config = dict(
    n_layer=11,
    n_kv_head=2,
    head_dim=64,
    vocab_size=1534,
    norm='rmsnorm',
    parallel_block=False,
    init='uniform',
    init_std_qkv=0.0371,
    init_std_o=0.0,
    schedule='wsd',
    decay_fraction=0.603,
    doc_mask=True,
    train_tokens=194600000,
    steps=5939,
)
Each number is 128 + 32 x the weight over its row's rms, rounded and kept within 0 to 255. Layers, rows and columns count from 0. The size above them is the row's rms in percent of the matrix's.

# layer 4 MLP up, 512x160, rms 0.0831, rows 490-511, columns 0-159
size [120 102 110  98  97 111  69  98  64 107 100 109 116 104 102  64  49  91  98 107 102 104]
[[ 71  75 117 121 107 175  56 163 109 114 172  84  78 120 106  92 161 124 139  69 102 154 143  90 165 155 171  77 132 154 104 139 125 114 138 126 129 174 126 128 127  85 182 181  79 128 147 130 143 165 125 123 132  95 120 185 111 110  75  77 164 168  84 136 143  97 157 131  70 154 135 126 108 140 101 128 139 110 131 114 183 193 166 137  96  83 150 137 153  78 140 191 109 154  86 183 129 114 112 118 150 133 156  75 165  87 126  92  74 104  66 147 133 124 136 128 185 120 124 128 123  77  98 159 163 106 121 113 115 112 124  95 135 165 212 166 140 123 142 152  93 146 111 176 153 126 104 165 179 108 125 151 154 124 200 175 114 105  90  94]
 [146 166 137 106 168 157 137 125 106  76 165 117 128 158  97 132 104 174  78 173 130 105 129 115 164 148 125 117 104 176 135 107  58 173 135  52 125 166 130 135  96 127 140 147  69 145 144 107  89 166 129 122 126 130 136 106 128  92  77 132 179  92 131 128 125 144 201 186 118 121 138 136 118  94 145 142 139  91 167 131 153 129 200 150 116 128 114 125  60 126 156 144  93 191 135 157 132   0  81 124  80 146 148 133 128  93 111 105 120 108 128 159 126 144 183 130 194 109  91  61 127 195 114 115 113 143 125 131 164 101  98 100 101 119 120  97  92 157 170 157 136 157 129 165 145  88 114 139 112 114 146 132  48 104  94 127 113 204 100 124]
 [126 106 109 117 144 126  80 124 101  67 112 108 131 151  96  89 175 155 140 112 119 147 102 126 110 122 169 170 124  97 169 155  91 120 143 147 170 192  87 199 136 127 160 124 129 137 107  88 109 129 162 152 138 116 185 104  47 123 165 189  99 158 145 116 124 116 159 100 112  39  65  96 152 124 138 143  95  82 103 136 128 108 188 129 126 127 129 114 107 158 150 161  86 184  88 133  72  73 141  76  78 157 118 128 164 120 123  93 134 114  94 164 139 101 171 134 126 144  91 141 128  81 130 109 150 163 196 147  60  97 152  96 127 128 176 105  82  95 136  76 165  64 128 181 131 113  71 155  90 100 102 158 158 123 188 145 122 148 122 126]
 [131 140 124  97 109 138 114 174 157  52 155  85  78 133 116 113 124 167 123 158 102 120 117 127 130 132 120 118  72 125 158 163  52 127 119 106 110 167  58 159  75 104 130 158 120 154 137 145 118  89 203 110 160 113 122 134  98  92  95 197 107 131 111 103 144 150 146 112 118  99 147 107 113 142 150  88 121 154 150 132 113 141 147 214  92 131  81 129  73 147 168 172  85 155 133 133  86  92  61  67 115 142 146  79 163 116 139  88 124  71 147 166 125 114 187 130 139 125 128  92 125 136  78 122 105 157 117 143 149  71  74 118  53 150 153  99 119 125 186 120 177 164 130 153 144  91 105 153  57 114 129 187 133  57 148 139 108 153 114 148]
 [ 90 110 121 155 150 164  74 132 102  40 156  57 119 173  77 117 151 173  87 128 121 125  81 159 111 123 156 166 124 112 163 159  39 104 155  63 147 136 101 185  81 143 130 165 128 141 105 121 141 130 167 124 156 178 150 122  44 137 155 111 130 173 165 174 112 122 143 141 164  97 113 115 131 107 131 131 100 134 161 164 150 105 132 156 116  87 131 120 103  85 109 145 132 143 131 103  43  71  93  61 135 149 116 113 172 134 134 126 119  88 114 164 116 120 139  74 145 126 121 106 126 114 137 116 154 138 188 172 123  85  89 109  54 109 153  87 125 100 155 120 120 113 140 161 155  55  75 137 142 117 143 190 112  70 159 165 103 134 116 159]
 [102  99 105  34  58 120 114 140 127 143 163 124 165  73 111 172 111 106  93 193 140 130 127 111  97 178 109 210 141 162  81 127  97 101 132 113 154  88 115 139 148 147 115 139  85  96 108 151 141  69  85 110 101 154 148 102  90 120 108 121  96  88 175 104 145 123 140 188 101 105 128 124 204 169 144 129  79 139 126 255 110 135 120 132 127 204 170 150 105 185 107 159 118 157 108 125  98  99 141 112 137 151 129  97 126 131 169 118 118  80  81 149 112 156 136 149  95 147 173 170 126 108 158 128 133 121 128 138 168  91 104 139 157 104 151  95 114 113 120 170 192 143 117 108 141 110 117  80 114 112 193 136 167 162 101  93 115 143 148 161]
 [ 86 122 147 138 103 151 163 151 138 123  91 106 124 171 134 144 196 150  77 143  92 115 144 204  31 150 134 145 142  58 147 152 110 150 132  63 104  95 170 141  68 193 152 178 138 204 171 124 121 163 126 141 143  68 116  79 161 126  90 178 139 181 137 179 151 116 170 148 140  87 131 202 116 145 121 104  56 124 126 143 143  96  83 152 111 104 138 102 152 103  89 136 142  98 116  88 117 140  83 111 130 155 148 150 136 132 165 102 133 144 137 145 106  88 117  92 108 133 128  70 122 133  75 192  92 139  73 172 147 143 104 106 160 119 118 133 144  99 136 101 138 165 163 108  98 133  99  97 134 123 115  96 118  90 201 156 166 117 157 131]
 [131 133 122 132 130 152 129 143 131 103 148 113  95 150 112 137  83 148 119 115 131 156 130  81 113 134 142 108 104 132 141 120  70 101  89 190  78 120 154 165  76 158 128 164  98 204 126 166 118  82 168  88  98 127 111 107  94  92 110 123  77 143 141 116 136 139 175 120  95 130 152 139 130 152 167 109 107 122 134 104  96 128 119 184  92 131 144 133  79 134 128 158 130 124 138  97 125  66 109  52 126 131 147 132 118  62 139 106 194  94  89 148 177 130 155 146 118 134 155 151 142 105 146 154  95 176 159  71 200 121  48 145  79  88 137  19 107 154 210 141 163 134 147 182 145 108  93 120  81  99 110 167 175  68 110 125 150 181 119 154]
 [ 91 121  88  93 122 115 142 146 108 126 126 142 112 146 118 114 136 137  92  94 143 116 121 102 154 147  78 109  68 149 139 156 108 171  82 167 147 140 153 123 166 151 153 123 137 183 126 134 154 178 154  80 185  97 155 131 106  57 173 211 133 187 100 143 162 106 150 122 137 123 135 153 157  99 138 110 140 123 120  85 174 147 157 172 123 113  91 123 112 106 181 123 116 102  91 119 124  94 142  72 144 147 192  64 129  92 141  90 139  20 136 147 150 120 159 165 181 105 161 124 155  79 110 160  15 156  96  85 158 136 115 166 132 108 116  91 110  84 160 130 135 167 123 174 100 123 109  77  74 107 181 154 100 100 149 147 113 130 117 156]
 [ 79 103  64 153 112 178 130 125 139 137 155 134 137  98  68  88 181 136 120 160 182 122 107 137 177 169 159 148 132 100  84 109  94 133 100 173  55 149 104 132  90 174 115 225 101 169  85 131 200 104 145 131 201 186 158 122 130 126  82 126 112 150 146 126 145 150 138 131 120 133 104 154 146 116 146 123 138 147 143  97 166  91  83 128 171 158  95  76  99 122 168 148 167 128  85  88 135 134 117  69 153 122 128 117 114 180 128 129 110 126 127 161 149 119 170 119 129 136  90 145 122 138 145 136  90 151 102 119 128 141  85 132 168  47 175 119  64  90 126 172  95 133 114 116 119  65  56 168  87 169 103 182  95 111 137 109  98 134 161 104]
 [127 126 103 129 107 139 110  90 122  52 101  92 104 154 108 116 153 179  87  98 150 147  95 100 129 118 141 165 106 122 161 144  63  98 120 183 185 181  92 161 118 136 180 134 114 147 131 124 140 114 161  99 139 125 178 100  48  63 123 148 104 133 138 110  90  90 166  87  83  88 114  87 175  65 134 175 106 109 113 186 136 147 141 170 156 150 128 148  81 114 180 161 125 151 101 109  74  79 112  84  82 144 145  69 174  73 120 131 120  76 110 152 143 114 145 160 155 125 172 159 133 110 106 140 131 176 159  94  83 129 137 147  85 111 110  79  95 120 150 130 117 141 129 111 144 107 106  62  78  68 184 134  74 115 129  69 104 153 117 129]
 [ 70 139  64  70 118 153  69 138 159 127 152 120 130 126  48 104 157 124  96 142 140 123 114 119 135 153 139 145 126 120 104 132  84  28 104  84 124 100 117 128  97 139 136 206  96 122 160  71 154 143  93  97 197 125 153 141  52  89 100 117 121 213  96 115 142 120 137 157 179 111 105 144 148 134 136 182  94 128  98 176 160 131 173 158 133 165 150 117 109 121 119 163 136 179 101 163  74  17 154  86 144 131 123 105 162 139 186 108 116 106 171 120 143 160 141 146 121 144 134 110 124 142 108 103 123 109 109 102  59  80 116 127 126 125 153 139 160  82 101 131 142 114 127 160 153 138 104 119 160 165 149 169 128  81 122 127 158 182  99 138]
 [129  90 112  91 128 167 145 181 179  73 126  64 111 161 125 122 104 142  91 147 123  47 138 128 108 122 129 177 101 167 149 197  64  95 166 133 157 240 140 179 114 114 124 122 122 112 120 140 108 124 153 106 176  64 128  98  72  53 161 160 141 155  99 128 126 129 200  90 109 112 104  98 183 153 137 151 127 167 144 156  83 129 146 167 114 128 127 121  81 123 126 194  94 178 151  56  85 117 131 116  77 141 146  70 152  94 163  93  81  87 109 172 175 159 142 144 160 122 122 107 175 129 121 123 147 145 177 160 130 142 111  74  85 129 136 130 105 126 171 148 120 138 139 168 142 109 142 160 112 106 140 143 127 127 145 141 128 126 126 163]
 [102 160 144 179  74 128 105 140  51 124  83 108 138 134 116 168 120 136  48 115 111 124 139 155 102 150 143 146 119 149 126 143 117  64 203 106 143 118 118 181 159 156 149 169 115 100 133 156 137 108 108 124  54 153  96  77 145 126 108 141 124 110 136  86 140  93 138 142 118  99 133  65 176 138 100 131 160  32  99 162  76 164 129 109  99 179  77  62 160 139 136 140  74 134 113 129  92  99 120 138  74 156 169 148  99 141 111 122 179 143 131 182  90  96 149 100 169 148  94 101 113 185 170  85  93 192 117 105 141  70 133 155 133 134  95 130 112  98 113 137 181 132 126  87 134 111  72 133 110 147 101 141  99 139 136 111  89 158 147 196]
 [135 120 131  81  73  98 122 136 159  70 115  91  87 120 147 103 175 162 115 138  57 161 114 186  91 171 155 128 116 105 156 164 126 111 135  29 114 157  87 135 159 156 116 154 113 124 126  90 169 164 158 118 173 125 131 137  91 118  99 142 136 123 164 136 130 105 155 115  82 123 168 166  98 128 121 144 133 109 134 159 159 144  80 179 130 156 152 147 109 244 100 192 131 130 129 112  96 132  79 124 143 129 100  61 144 136 169 116 114 146 187 128 147  95 167  79 158 128 137  96 156 136  78 152 136 114 113 127 127 130  51 116 127 130 149 111  93 151 133  91  93 108 111  95 139  34  57 114 129 185 167  90  82 103 118 158  89 116 122 131]
 [163 140 137 104 106 110 147  99 153 105 131 155 129 115 103 129 122 120 122 115  87 121 130  58  96 150 115 127 109 103  81 127  99 125 131 194 115 129 108 148 125 182 174 155  45 144  71 157 138  95 133 131  86 167 112 137 105 138 142 147  85  71 207  44 120 140 155 160  82  91 117 124 156 179 181 109 127 129 176 156  98 128  66 209 130 174 131 121 111 144 131 147 102 165 151 114 126 110 118  77 107 104 116 111 120 123 123 145 175 124 120 195 187 158 119 134 124 137 129 184 144 127 148 101  89  94 187  98 136 131 125 114 128  72 149  45  73 146 162  71 115 135 126 146 155 152 107 144  42 157 113 207 133 109 139 115 127 152 132 139]
 [101  78 180 115 163 163 116 184 135  77 101 127  77 127  97  94 183 157 110 112 105 177 119 178  93 134 123 151 162  80 160 146 108  83 142 127 108 185 120 121  93 107 116 150  58 138 113  94 127  95 166 183  92 154 147  76 116 134 119 133 136 146 145 143 116 124 146 158 132  75  95 160 151 153 161 114 104 137 140 124 123 135 121 146 108 156 130  81  55 133 149 118 117 127 132 113  87  69 135  92 114 178 166  93 175 153 157 136 122 139 146 146 140 137 120 125 182 163 146 126 126 159 150 107 125 129 130 138  69 117  94 150 107 107 164 132 129  82 125  83 170  42 150 162 252 133 105 113 107 101 102 219 105  61 124 138 132 152 135 187]
 [113 138 142 103 157  96 125 198 132  92 109 107 105 152 145 130 151 190 141  67 110 114 126  77 176 144 142 129 101 117 114 136  92 113 132 137 124 158 163 203  82 148 178 153 116 143 141 103 148  75 171  97 105 108 166 127  85 111 138 138 183 138 104  94 156 141 219 121  88 120  79 136 137 159 137 163 145 134 103 114 120 162 126 136  92 109 117 146 101 137 140 117  42 105 154 124  94  52 138 122  75 112 140 149 141 113  65 116 141  75  74 183 170 113 140 138 160 167 124  97 167 161  90 116  68 174 123 129 176 119  99  96 119  83 125  84 102 113 151 119 132 140 141 166 156  91  73  78 124 121 103 143 193  48 168 115 151 169 152 124]
 [133 137 112  93 160 174 104 197  98  94 131  55 113 174   9  31 129 162 125 172 172 212 127 125 123 169 164 113 118  95 178 108  47  90 141 137 137 144 154 173 115 139  88 147 136 191 106 126 121 120 142 110 181 134 153 111 111  98 101 170 126 186 110 127 174 125 128 109 131  97 109 158 152 137 126 149  94 146 116 147  92 172 132 185 123 141 139 153 106 117 130 187 116 158 119 116 118  90 113 122 149 144 146 103 172  81 143  71 119  94 140 137 126 146 175 137 144 160  93 139 158 123  73 155 101 165 117 150 117  83 125 136 129 108 133 105  86  83 134 141  99 150 115 143 148  71 126  89 127 114 114 169 182  86 156 110 155 176 147 144]
 [ 88 149 121 157 135 170  82 140 114  81 117  72 103 171 121 114 174 170  97 134 133 135 130 195 112 115 195 159 110 107 128 196  64 121 131 100 161 138 119 201  93 142 187 143 139 187 132  94 106 126 177 116 146 131 110  68  99  95 112 154 105 173 152 114 135 140 155 141 201  86 103 147 129 153 119 126  80 146  99 166 108 129 147 137 119 120 124 107 112 106 134 186 121 147 105 141  75 119  70  93  97 159 166  87 148  74 124 111 123  97 114 157 118 104 139 120 115 142 199  98 134 124  55 113 164 136 126 129  99 105  99 111 141 112 192  60 178  93 135  73 127  74 128 152 126  95 132 117 144  90 116 152 120  52 203 144 124 147 137 167]
 [139 135 140  62 130 131 147 125 195  91  69  60 117 149 103 125  91 163 121 159 125  95 107 123 106 121  99 163  84 141 155 139  91 136 104  42 116 133 102 144 140 155 149 119 110 157 130 106 110 129 143 124 140 125 116 175 106 112 120 171 102 147 143 130 120 122 168 146 108 112 130 105  95 131 133 135 107  58 155 137 112 147 179 165 159 148 173 127  90  66 162  92  54 124 130 169 114  64 115  83  59 138 125 117 119  74 111 122 158 129 119 153 122 154 148 154 111 107 144  59  89 155  51 107 155 166 138 169 171  75 109  93  88 106 180 109 113 159 153 139 226 146 153 213 147  77 161 139 110 119 119 131  88 127 113 102 138 189 117 142]
 [142 106  88 138 106 204  64 170 122 112 149 105 105 123 152 119 211 138 102 153 123 174 111 163 123 133 211  51 129 130 184 157 120 130 165 150 149  90 104 144 133 103 131 144 138  87 186  95 130 155 123 135 112  81 115 138  87 113 104 142 152 164  96 146 205 117 144 129 111 150 108 131 131 147  82 135  85 160 134 133 135 126 179 130 117  89  66  91 147 125 110 199 158 116 134 153 119 110  76 155 124 164 130 125 138  84 152 100  78  78 118 111 124 112 131 138 113 186 112  88 157 128  69 151 118 210  55 153 155 138 114 108 101 136 134 107 127  68 153  82  96 172 126 165 138  92 100 153 146 100 125 100 170  93 212 115 129 102 111 143]]
# layer 4 MLP down (transposed), 512x160, rms 0.0514, rows 490-510, columns 0-159
size [ 75  86 145 103 121 104  73  84  48 103 119 116 127  76  79  66  48  69  89 114  97]
[[101 101 100  54 131 150 176 136 121 124  98 165 180 153 111 142 149 154 126  95  93 106 108  99 106 122 172 152 145 133 118 107  82 154 135 159 147 165 112 130 135 166 154 130 130 139 221 154 132 138 107 136 107  81 111 125 148 137 118 159  73 185 197 102  50 186  93 126 147 142 134 152 176 140 149 106 102 116 149  59 138  57 117 105 148  78 155 100 173  81 126 120 145 117 120 120 107 185 123 102 151 127 168 103 121 143 220 189 122 113  98 171 166 120 100 138 162 159 146 122 166 162 177 154 155 137 115 170 139 141 120 179 170 137 157 157 134 117 182 140 117 106 142 111 109 193 113 172 189 153 154 119 161 124 132 188  83 118 175 122]
 [ 75 145 164 178 144 114  81 127  87 181 169 150 142 116 107 155 160 151 188 102 160 136 137 162 160 120 139 171 128 149 117 104 141  65  91 133 130 129  44  79 120 127 153 119  93 108 142 121 110  58 135 135 165 128 131 119 133  99 116  99 130 106  76 121 173 164 123 136 162 124 129 135 130 137 120 159 115 137 124 140 183 133 110 106 133 156 177 156 155 137 126 159 118 115 153 134 170 142 122 128 106 113 129 160 127 127  70  71 189 179 133  29 108 148  96  80 153 110 161 127 138 115  96 160 135 153 115 179 104  73 104  79 158 157  79 130 143 130 119 146 108 170 159  53 152 128  78 159 145 147  80 188 182  86 172  88 188  62 138  82]
 [114 112 180 134 121 158 188 126 140 128  76 163 160 100 111  34 114  85 132 100 103 131  93 110 151 171 101 174 143 129 110 150 141 111 117  64 123  98  82 149 163 130 183 107  70  58 184 114 166 121  97 129  90 133 162 133 114 141 143 166 148 158 144 167 108  34  82 149 127 131  16 160 138 101  66 133 133 103  99 139 117 141 124 139 125 145 136 171 160 151  85  89  63 120 120 158 124 112 159  61 167 167 140 131 124  87 113 118 105  84 113 162 145  84 115 135 148 140 127 118 169 102 162 158 166 141 136  98 168 140  92 105 127 136 120 143 122 123 137 150 102 105  85  49  98 140 178 168 135 152 153 130 144 161  71 126 110 108 126 107]
 [145  57  90 109 132 120 136 123 130 110  63 128 131 144 135 101  95 128 132 112 103 147  69  90 142 127 135 140 136 146 188 213 119 126 146 135  97 129  92  69  75 175 134 130 170 126 133  83 131 125 165  83 169 152 128 175  99  79 100 113  68 112 112 115 121 139 141 121  70  90 161  91 206 142 170 129 164 144 106 142 163 122  97 194 114  78 103 149  93 119 143 133  89 115 115 105 168 174  99  42 125 154 116  87 120 126  84 111 143 101  95 137 122 138 130 181 115  58 170 114 200 123 146 126  91 130 117 147 208 102 131 131  64 118 101  59 102 155 154 130 151 120 150 110 152 126 145 113  46 142  78 147 135 112 110 132 119 142 122 126]
 [134 118 143  67 137 221 158  58 147 105 113 147 114 151 102  88 165 120 123  60 168 135 139 100 119 144 143 127 109 110 117 122  81 140 111 114 127  70 115 154 119 138 128  98  65  88 176 111 145 184 114  97  28  92 184 176 126 102 135 170 159 127 174  84  82  97 148 180 113 128 111 115 161 140 132 167 150 137  59 105 115 115 130 141 118 142 157 158  74 130  94 160 118 136  83 206 106 123 160 120 106 101 141 182 119  94 115  92 113  99 115 149 134 147 164 184 167 113 109  38 176 158 153 181 115 130 118  92 192 133  95 150  94 106 164 114 154 144 170 152 103 118 123 131 128 128 102 119 146 124 103 137 129 135  91  92 134 131  77 103]
 [162 175 167 135 139 105 160 107  88  76 195  82 143 135 141 166 108 111 114 101 115 131 121 151 139 150  74  92 123 136 102 183 165  82 124 114 168  69 138 120 112 138 158 104 110 170 109 136 101 150 115 101 174 123 144 114  92 116 184 147  56 152 124  91 128 155  72 124  82 160 161  93 135 146 131 110 113 135 145  74 144  69 141 170 102 167 182 110 104 116 150  63  97 172 124 185 175 178 166  84 159 111 154 161 158 147 204 179 152 171  96 179 115 111 124 143 207 104 129 116 159 136 125 190 124  88 120  98  88  80 129 122 105 133 218 143 148 156 149 101 160 131 143 156 132 126 118 128 146  94  88  93 132 128 160 123 110 100 112 105]
 [100 117 137 120 145 114 110 135 118 188 159 146  57 109 105 138 129 115 174  62 182 150 119  70 155  83 128 152 137 140  98  44 112 142 134  98 110 175 135 165 118 110 170 110 136 135 105 171 134 135 109 119 128 123 108 111 165 125 120 101  77 109 106 107 141 156  84 101 141 172 124 154 101 188 156 170 140 146 105 116  84  73 105  95  81 112 149  98 138 125 162  89 136  94 175 105 107 132 147 136 147 142  90 106 135 190  89 109 174  58  75 113 130  81 129 167 161 132  98 138 114 142  76 112  28 149 146 124  68 129  45  87 144 135 131 159 193 144 141 168 143 146 130 117 170 136 143 187 135 119 136  88 149 193  61 139 140 136 144 111]
 [131 108  88  86  85 104 149 219 122 155 152  71 147 172  79  86 174 179 106 104 204  67 121 119 111 145  80 156  82 138 161 110 183 133 115 101 117 178 109  94 139 129 176 146 133 126 136 144 104 113 128 126 120  84 102  97 100 140 170 135 120 186 119 119 100 130 117 173 168 132 151  61 112 120  95  93 113 140 104 114 181  91 128 110 107 107 148 166  79 137 153 152 132 143 138 184 120 109  95 150 124 112 162 115  72 131 110 118 136  83 117 134 132 105  48 127 114 117  94 108 156 136  76 144 133 120 113 144  91 100 124 118  78 148 146 128 129 114 133 139 121 121  95 148 141 200 141 122 164 116 147  30 104 228 114 199 148 169 151 139]
 [ 82 112 110 118 116 178 178 132 104 208 123 152 127 163  89 155 196 107 146  73 122 112 136 180 169 116 117 145 158  89  95 126  68 157 137 162 180  40 145 110 106 144 141 100 171 133  74 132  79 132 173 107 168  84 180 123 131 140  78  98 146 120 107 115 163 127 102 110 115 121 149 117 144 185 109 140 141 146 108 154 127  87 219 175 136 118 123 124 193 101 160  77 111 127  86 160 207 139 166 141 126 114 130 122 147 155 175 150 144  97 140  48 120 120 108 125 184 167 109 144  76 153 114  96 125 152 105 135 102  96 151 178 130  99 163 177 140 130 134  88 163 159 133 129 113 128 157 140 126 121 153 136 169 167 160 170 124 175 144 164]
 [147 142 113 139 221 106 100 144 108 142 126 133 105 149 143 136 120  69 180 136 104 113 124  86  92  47 206 181 112 118 114 111 137 145 109  70  78 115 159 198 144 140 107 162 101 127 183 138 161 137 150 113 195 168  65 160 182 127 105 103 119 140 122 145 135  98 176 144 159 166 109 123 146 116 174 105 129 145 106 125 142  64 187  84 153  99  94 125 113 131  84  95 194 112 100 148  95 133 145 178  90 125 147 114 163 134 188  47 141  72 158 147 161  96 144 121 123 117 148 100 145 138 146 116 117 130 174  84 149 146 137  77 147 122 143 168 109 143 154 158 170 109 136  72 137 115 142 135 133 120  93 101 163 176  54 153 128 141 106 131]
 [111 132 143 152 152  91 144 126 146 170  90 166  70 131 122  95 131  92 135 115 104 135 121  87  89 181 125  99 139 114 157  91 123 115 120 114  93 158 167 130  82 108 126 206  74  92 137 108 114 128 113 134 120 129 141 129 120 167 114 187 107 154 103 126 100 146  64 169 165 113  85 159  86 137 168 140  89 145  81 105 134 175 111 165 117 120 153 173 143 178 130 106 127 191 127 137  78  74 109  41 106 210 141 123 177 134  91 118 175 113  32 104 124 142 142 118 160 191 142 152 191 134 117  74 115 124 105  70 138 118 103  98  85 123 170 146 104 145 108 148  96 114 126 168 113 139 125 208 156 139  94  69 139  76 136 116 108 143 129  98]
 [ 84 149 107  97 163 121 153  73 142 121 127 143 137 122 124 103 133 135 150 105 111 178 152  92  91 110 135 158 146 160 190 140 110 129  80 169 136 168 107  92 115 140 114 128  85 110 115 112 122 124 111  86  99 207 142 134 143 148 110 172 108 106 160 134 154  88 157 116  22 180 117 147 102 162  86  71 110 148 124 126 175 102  83 128 129 137 134  86 149  90 163 100 114 140  68 110  69  71 134 153  83 151 113 121 155 109 158 149 137 169 121 206 176 100 190  97 131 121 117 111  89  94 160 111 118 160 146  78  74 139 162 113 106  92 175 159 124  88 130 120  91  63  99 134  75 143 114 126 184 137 108 165 187 107 145 128  68 145 104  68]
 [141 133  82 149 145  93 184 133 135 147 105 140 101 150 132  58 128 112 129  90 122 155 148 108 163 139  71 104 126 156 165 148 144 156 124 156 185 164 114  63 100 120 157 151 140 156 156 145 120 110 127 124 128 144 175 129 150 164  89 136  91 114  98 132 127 157 127 198 112 118 132 112 104 136 158 121 230 133 132  99 169 146 123 154  96 131 136 157  91 119 167  76 141 192  94 170 143 132 119 142  97 249 132 118 167 133 175 148 222 142  92  98 101  89 116 121 109 114 138 165 158 197 131 104 127 169 151 113 132 117 100 117  76  95 161 133 118 154 134 160 170 136 125 160 125  94 160 190 125 145  41 107 148 173 120 119 101 166 124 185]
 [155 127 107 171 130 109 180 188  89 136 124 127 182 173  68 139 100 100 175 197 123  95 156 139  92 178 173 130 156  95 122 145  59 128 123 150 192 102 121 132 148 140 133 107 186 128 155  95  86 167 148 153 135 153  56 126 173 162 124 111 104  94 173 145 136  96 164 104  91 123 152  68 131 120 133 111 125 153 139 104 128 148 101  93 131  89 121  35  54 156  90  68  98 157 130 141 155 142 146 121 121 125  79 156 180 158 132 108 110 130 159 112 186 153 101 126 132 151 168 112 172 210  97 104 203 127 119 153 107 127 115  99 201 152 101 109 132  81 139  93 118  97 117  97 137 122 150 116  67 105 106 107 128 120 115 135 142 132 141  92]
 [127 112 131  78  35  66 180 113 126 106 110 173 178  68 102 132  59 112 139 209  72 193  86 161 120 166 134 118 162 133 150 118 100  99 121  86  86 204 138  90 161 225 122  88 119  84 134 126 155 132 138 101 154 159 130 106 103 157 107 144 123 144 133 105 130  82 145 158 100  90 132 193 105 153 159 164  82 101 105 165 168 169 128 133  53 146 142 151 134 144 172 134 145 130 134 148 117 111 137  86 125  87  77 117 104 118  83 166 122  98 139 151 102 157 108 128 100 160 128 111 153 122  79 155 104 104  92  94  64  95 128 158  82  94 115 135  94 140 152 107  84 142 129 100 151  86  93 105 108 135 134 104 149  94 143 146 151 124 137 123]
 [128 106 105 100 131 141  74 167 134 124 108  49  98 140 113 173 159 189  74 130 115  98 168 146 132  77 124 143 114 121 153 186  67 100 116 105 168 140 156  81 115 107 150 112 118 139 167  84 120 114 162 118 188 110 112 107  97 124 195 149 166 142  97 189 170 126 187 135 190 117 184 196 116 179  50 139 109 146  93 126 156 106 184 107 144 130  81 136  70 166 103  97 156 124 128 177 116 135 125 104 150  80 147 138 125 123 138 142 174 123 158 128  89  92 109  95 133  82 144  56  73 198 112 108 189 127 100 156 153 121  93 135 107  94 140 121 129 162 129 147 156 128 119 102 169 131 168 149 178 105 126  66 128 114 116 127 151 130 148 128]
 [ 80 137  89 170 112 139 126 123  62  64 125  90 171 108  90 153  71 137 138  80 164 141 120 175 151 135 119 118 108 143 111 176  48  81  90 119 133 110 170 145 143 130 116  87 194 104 107 143 115 220 118  65 140 114 139 150 127  92 141 163 163 164 105 170 183  94 128  81 125 141 120 111 110 148  93 138 107  93 141  73 167 117 131 151 147  79  97 120 164 154 176 159 117  65 122 157  91 173  89 114 131 131 122 120 147 103 136 141 137  68 107 160 120  53 155 162 125  90 135 103 129 112 114 167 178 132 137  90 140 161 133 119 120 111 101 127  84 120 111 183 138 140  78  85  59 134 124 134 196 105 161  79 130 151 168 174 124 106 109 100]
 [141 161  89 107 186 106 107  88  92 134 141 143  96 125  96 142 163 154  96 138 187 163 159 124 127 127 146  74 145  62 149 131 165 143  84 145 115 131 133 146 146 104 135 159 200 119 115 119 140 104 157 142 176  83  99 114 108 123 140 122  76 160 129  48 133 160 126  70 142 155 143  88  86 127  70 149  92 101  95  82 114  37 130 138 156 110 192  69 138 168  69 141 147  92 152 128  93 115 142  84 110 151 127 118 129 119 169 159 124  68 190 141 163 171 133 113 145 186 126  92 126 113 106 138 149  67 118 176 110  83 133 123 113 128 162 134 109 105 117 129  86 102 170 140 134  78 117  80 143 191 119  51 125 116 174 184 137 119 107 111]
 [117 114 129 127 210 140 150 139 122 182  78 127 123  92  92 115 136 108 159 138 163 132 138 107 147 130  93  92 131 120  82  68 103 131 157 130 147 116 150 150 133 131 106 123 221 153 108 107 128 180 123 130 178 104  92 114 151 143 111 145 134 120  78 122 173 172 117  96 145  75 157  68  90  79 111  90 109 102 116  79 177 186 147 123 135 102 125 106  89 126 130 199 176 158  94 160  93 148 100  94 119 101 177 159 111 173 112  94 144 101 154 138 144 142  15 134 129 106 140 106 139 210  89 190 133 109 115  79 134 152 108 147 132 140 126 212 127 106  53 157 144 127 129 156  77  95 154 109  95  87 127 135 163  95 144 144 117 132 120 128]
 [141 113  92 159 128 137 120 191 143 117  76 108 164  93 152  83  86 132  83 139 169 167 115  96 116 107  88 197 104 158  76  64  96  70 151 129  69 103 183 184 150 107 127 176 106  74 133 188 194 147 166 112 121 112 143 107 146 122  86 167 140 162 120  93 112 117 127 145  91 109 132 131 116 133 104 169 138 109 123 123  88 156 165  99 166 160 134 183  76 143 139 171 124 159 151 141 115 151 119 109 122 133 152  76 151 124 143 136 180 183 191 160 100 161 120 143 210 125 162 139 122 119 175 175 157  75 156 111 110 113 167 188 103 149 138  80 186 138 110 162 161 135 107 134 147 139 140 149 162 109 186  87 140 128  80 141 152  98 151 104]
 [ 98 103 141 111 135 130 122  86 145 186 176 110 154 143 179 156 146 121 154 122 177 114  73 175 117 115 192 127 122 112  93  87 139  84 122 161 139 130 153 189 118 175 142 156 113 108 115 134 127  57  80 104 145 152 119 124 124 118 131 100 175 151 130 144 178 126 161 118 146 131  65 203 127 140 106  74 117 136 102 131 146 151 129  91  57 205  79  51 190 134 111 152 151  90 119 113 156 160  77 159  80 128  83 128 135 151 121 173 119 110 142 114  80 146 110 102 142 127 122  89 156  74  90 145 108 125 118 128  79 121 141  96 169 128 161  91 179  91  49 105 102 112 112  94 139 165 110  94 152 162 114 124 210 120 133  75 132  99 104 148]]